Part of a small language model's weights: 12 layers, RMSNorm before each block.
Each number is 500 + 50 x the weight over its row's rms, rounded and kept within 0 to 999. Layers, rows and columns count from 0. Numbers have three digits each. The size before them is the row's rms in percent of the matrix's.

# layer 4 MLP down (transposed), 640x160, rms 0.181, rows 27-35, columns 0-159
075:487530482515560473450398552567409505523514547564539541521547480504572536422442466472499457574604507498532508451514492490465572574492473521474555526501502478497477562453416592570470510533595557506561538437434488432577512462557427453473542432493371554495539567553519514501496437513458451587538431455582452523507522462543557403384551482568494445526533434511505490556555491569494577447513409388522493533487472525418480499537492491474518458402563499536616443510471513495444513568508442
116:417509537528480550530519579516474623468445544541548536527517490507543483555581499572532459527573421566446490562443473540524484450463485475509490479582590472454486454456502496388487558561465475501496454646491465556571481408549472455507542506501553498586532419416422433524540538500439523488449451477460524527642443472444481620433478517525527559487451500442461458507588557490547550428425491488501606487472488414477445509449547529462513509474505497550527495445553572494513589484592459
086:459446481520562513480477606514464559441525482505521511460477504503524488447594488514486522520601460478499466422540496500560539499423489457504468518358512487485444551525544438540422435568565501530572450473490584595472556542464446569500423456483476456432542469529407555517457407437424452458628548540491499538540486497534439459497472533587487497463639482543542526588454447537540553461421443521406523529531472445457498486465493539529467537576539501527552457601504477535533370493423531
077:387495514552567467488595516452460500585505487430475443508519470505428552477535621512481414567525539418408545479477439483565553485467499510614475541538425517570523484519481459501489528585369526539570539588493504594512511583494586439470475552549449496526499509513483533544462436490436548424548507418491564553475481574508485497565537533476561472487511510502503450603542465523516543437449442565493357589541537454506508430490457525592494519500494569500458479541478522450429504439587463
100:555464522392542473567534468511563481535413492472571546524482536574495529496459510434514539563421479528439461444466497520539539478427516538510476358486550416533492487465465445573483476542435430477520542561522466449524489478393505548482439455521562569511473541580474485463456502515539419592398531539399572471333492578517508409522511516425511456498491437448517520587469557546565506430467589485547520452601447571476527565463538485436568474496426508550472533498450497479468494557508541
097:504548496500503461417546488493501565470501544508556449473517464603455460485424541489436467489541524469435471545571451483449574486511497477496611473553497522504475500472465552300553470493473540480474580503469541515537412573501593523531464479482584486459397459513495454464559415548549560524524435429491532514435580478444545556489598524477557420469549393533505501523542434532495518461413564519525603584523516542523482587545434500483507479400524451485442472509461586546509434450541422
102:444521478419372518453470511431472448540416605527552527578524521429548469507562478528500554458570584452469447532490491537548496419527544505522571438514433540516479543396511439600443491460583437528451547512477376458536518500530493583485423495466550443449519486525507462396522493538494437523460500430443450414554454465502588597519600454501539500509544436508491519482534609469447480511491508525488521586416407531539444492507472494528582469550460563460531552543540479472481487568423451
089:550532404517517419513510510489537442502465399581522467555514470492467411575608469597487573507492502595491464390491560503453566491352491537535481561501456519481497496482473486406459502452488517460467512464525552499511519593571544494466505475495572514481512444541523505482462513468518523477462568574493435514438510586536574512442628475468481559542482554521550478512550542521530492486570539490459398466458494509421524409597525439498465510597528594454622538491404540574561477445490544
091:583513493474453443519543568593451441507562569581445453496505549433497510566524469523521556505562422571543550464432397459485532488403529478446535481459589590539578506531398547449456471519623597554479556529451493615523498501444506499499473467523513487565404472479528536493500504489525445527520391447498472495498438539471500521516494467470522524543480456572482532473519393607498520499509503479457543477558460603482447457588483452509459514468449481527569493461601549501527522451365600
# layer 4 MLP up, 640x160, rms 0.193, rows 28-35, columns 0-159
109:508448417555562509488401556544463521451435486439412531489470501453540472390396545536498549506512547486359507485467433553454605517603481388467530442472451479375446413520541497533490568492577465495485483511533508483576493452519440577524565481551520580554506514482469470595485486489389485549503453502578486554508515488423444503462509565411401512522521465542471541425599544480552543564462505492514512405549506480534538453527515499461496435583413488529491498457479483440510471564508517
082:557505538497547464424485528490551525566490474523457536451456483420427440558475446537499589486524567490534512465536479481526557505573474460473434498457529521488453476467554524466580506588517484546423514541538526582452582491457536560474497580535532511443481540461455579577502464452519461520501630423508576526604509534480459506418518491593542482439434569531565544474608408602524469524455529480452531574476555477507432415468612546581538550573515428573492502536627439463485509507546548
083:531562488520453494570499491483567565407462463541540481446526588491526427468513497472491536486541440453534486555457467513396375463445507548534599389425563608445408435516500578413466453472530528582424547458465480521500518556472493574494495534463569412550519529520569470487499526406474557582503466475510541404519577574520526505429445582460541515458483500520501517399541550440499548462587605481519536533401533489502517537503508552428519511575474491517528421441447422493488491502498445
104:527528440493449417505541452436466566439516477493469516479481457505430395445534458587616551483509562525548388565478560531505581469514483588488589471592448525406504536529510492518524495497496496470411456533503441553547431558531520574489510498458528544467480572461586500459519440474419576532452450560379511474602601512601519497487415549568506533483499478568551523463489483520497533519470476517573465476413536440572571480441510604488525467579538559465522489572493563500573521495475576
098:434450507539526542580459532439441362519436474513488495492516514499465452530531344478589458515481421516500583427517545466457564449482563482477550591614501578532480402451562528459493516515491452517460497558518491517510620547481549530490561572447530469482504496583565556512510416463560443506519492475484542536504436455537568537477501579485523584507533534474543514517397508580551513535476413528417451552574487547450400497523484500413569566503427567521537578526491510496479422552560511
107:373475563441549457510457513501498532406481475393418502522494456483514551501447446483520453465453495464519655484475502485531490534419504460427567613499435452471431514550443408615493459535452525383492519520534587543505474529499355552498551496504398475526429548561499462469556583504452473525427518481420519460473600507484453480491544529540441525477490471398421545526487456556585517448541543559451510534524572508510515536487561594511445478510536479568534523519542527521527433519480474
094:535447530449477574556517485482566537467447570479519555451498526553458440507574566438545539449439458486551585499505534585532449473539514437476576427383560457499471489537506518518478566593591498530522457421485439530524458489428472425559541483507505470433486570473461470609528496533497460351516456459510496527537516407491460507472545465579589491504458382467456591468465521545477473519565451531566490550547606560471608512474542509460529432427451420551487424457544465435518541494541478
096:517506500516476557502416502555569587469461470462551415474431570521508570468447483545469400525383536532449541466473450433510470455606478473511514601557429476432500531517569520518502506521504393477481495526376476548458588521444503567558615468585465570417531543461558450469533435555558562428441420493403485504466524475569485472544557468532495489521495505439508556503538501520443471572466483446493423510521448473560488513423552547481461480600493572464461571498519495512471477554584604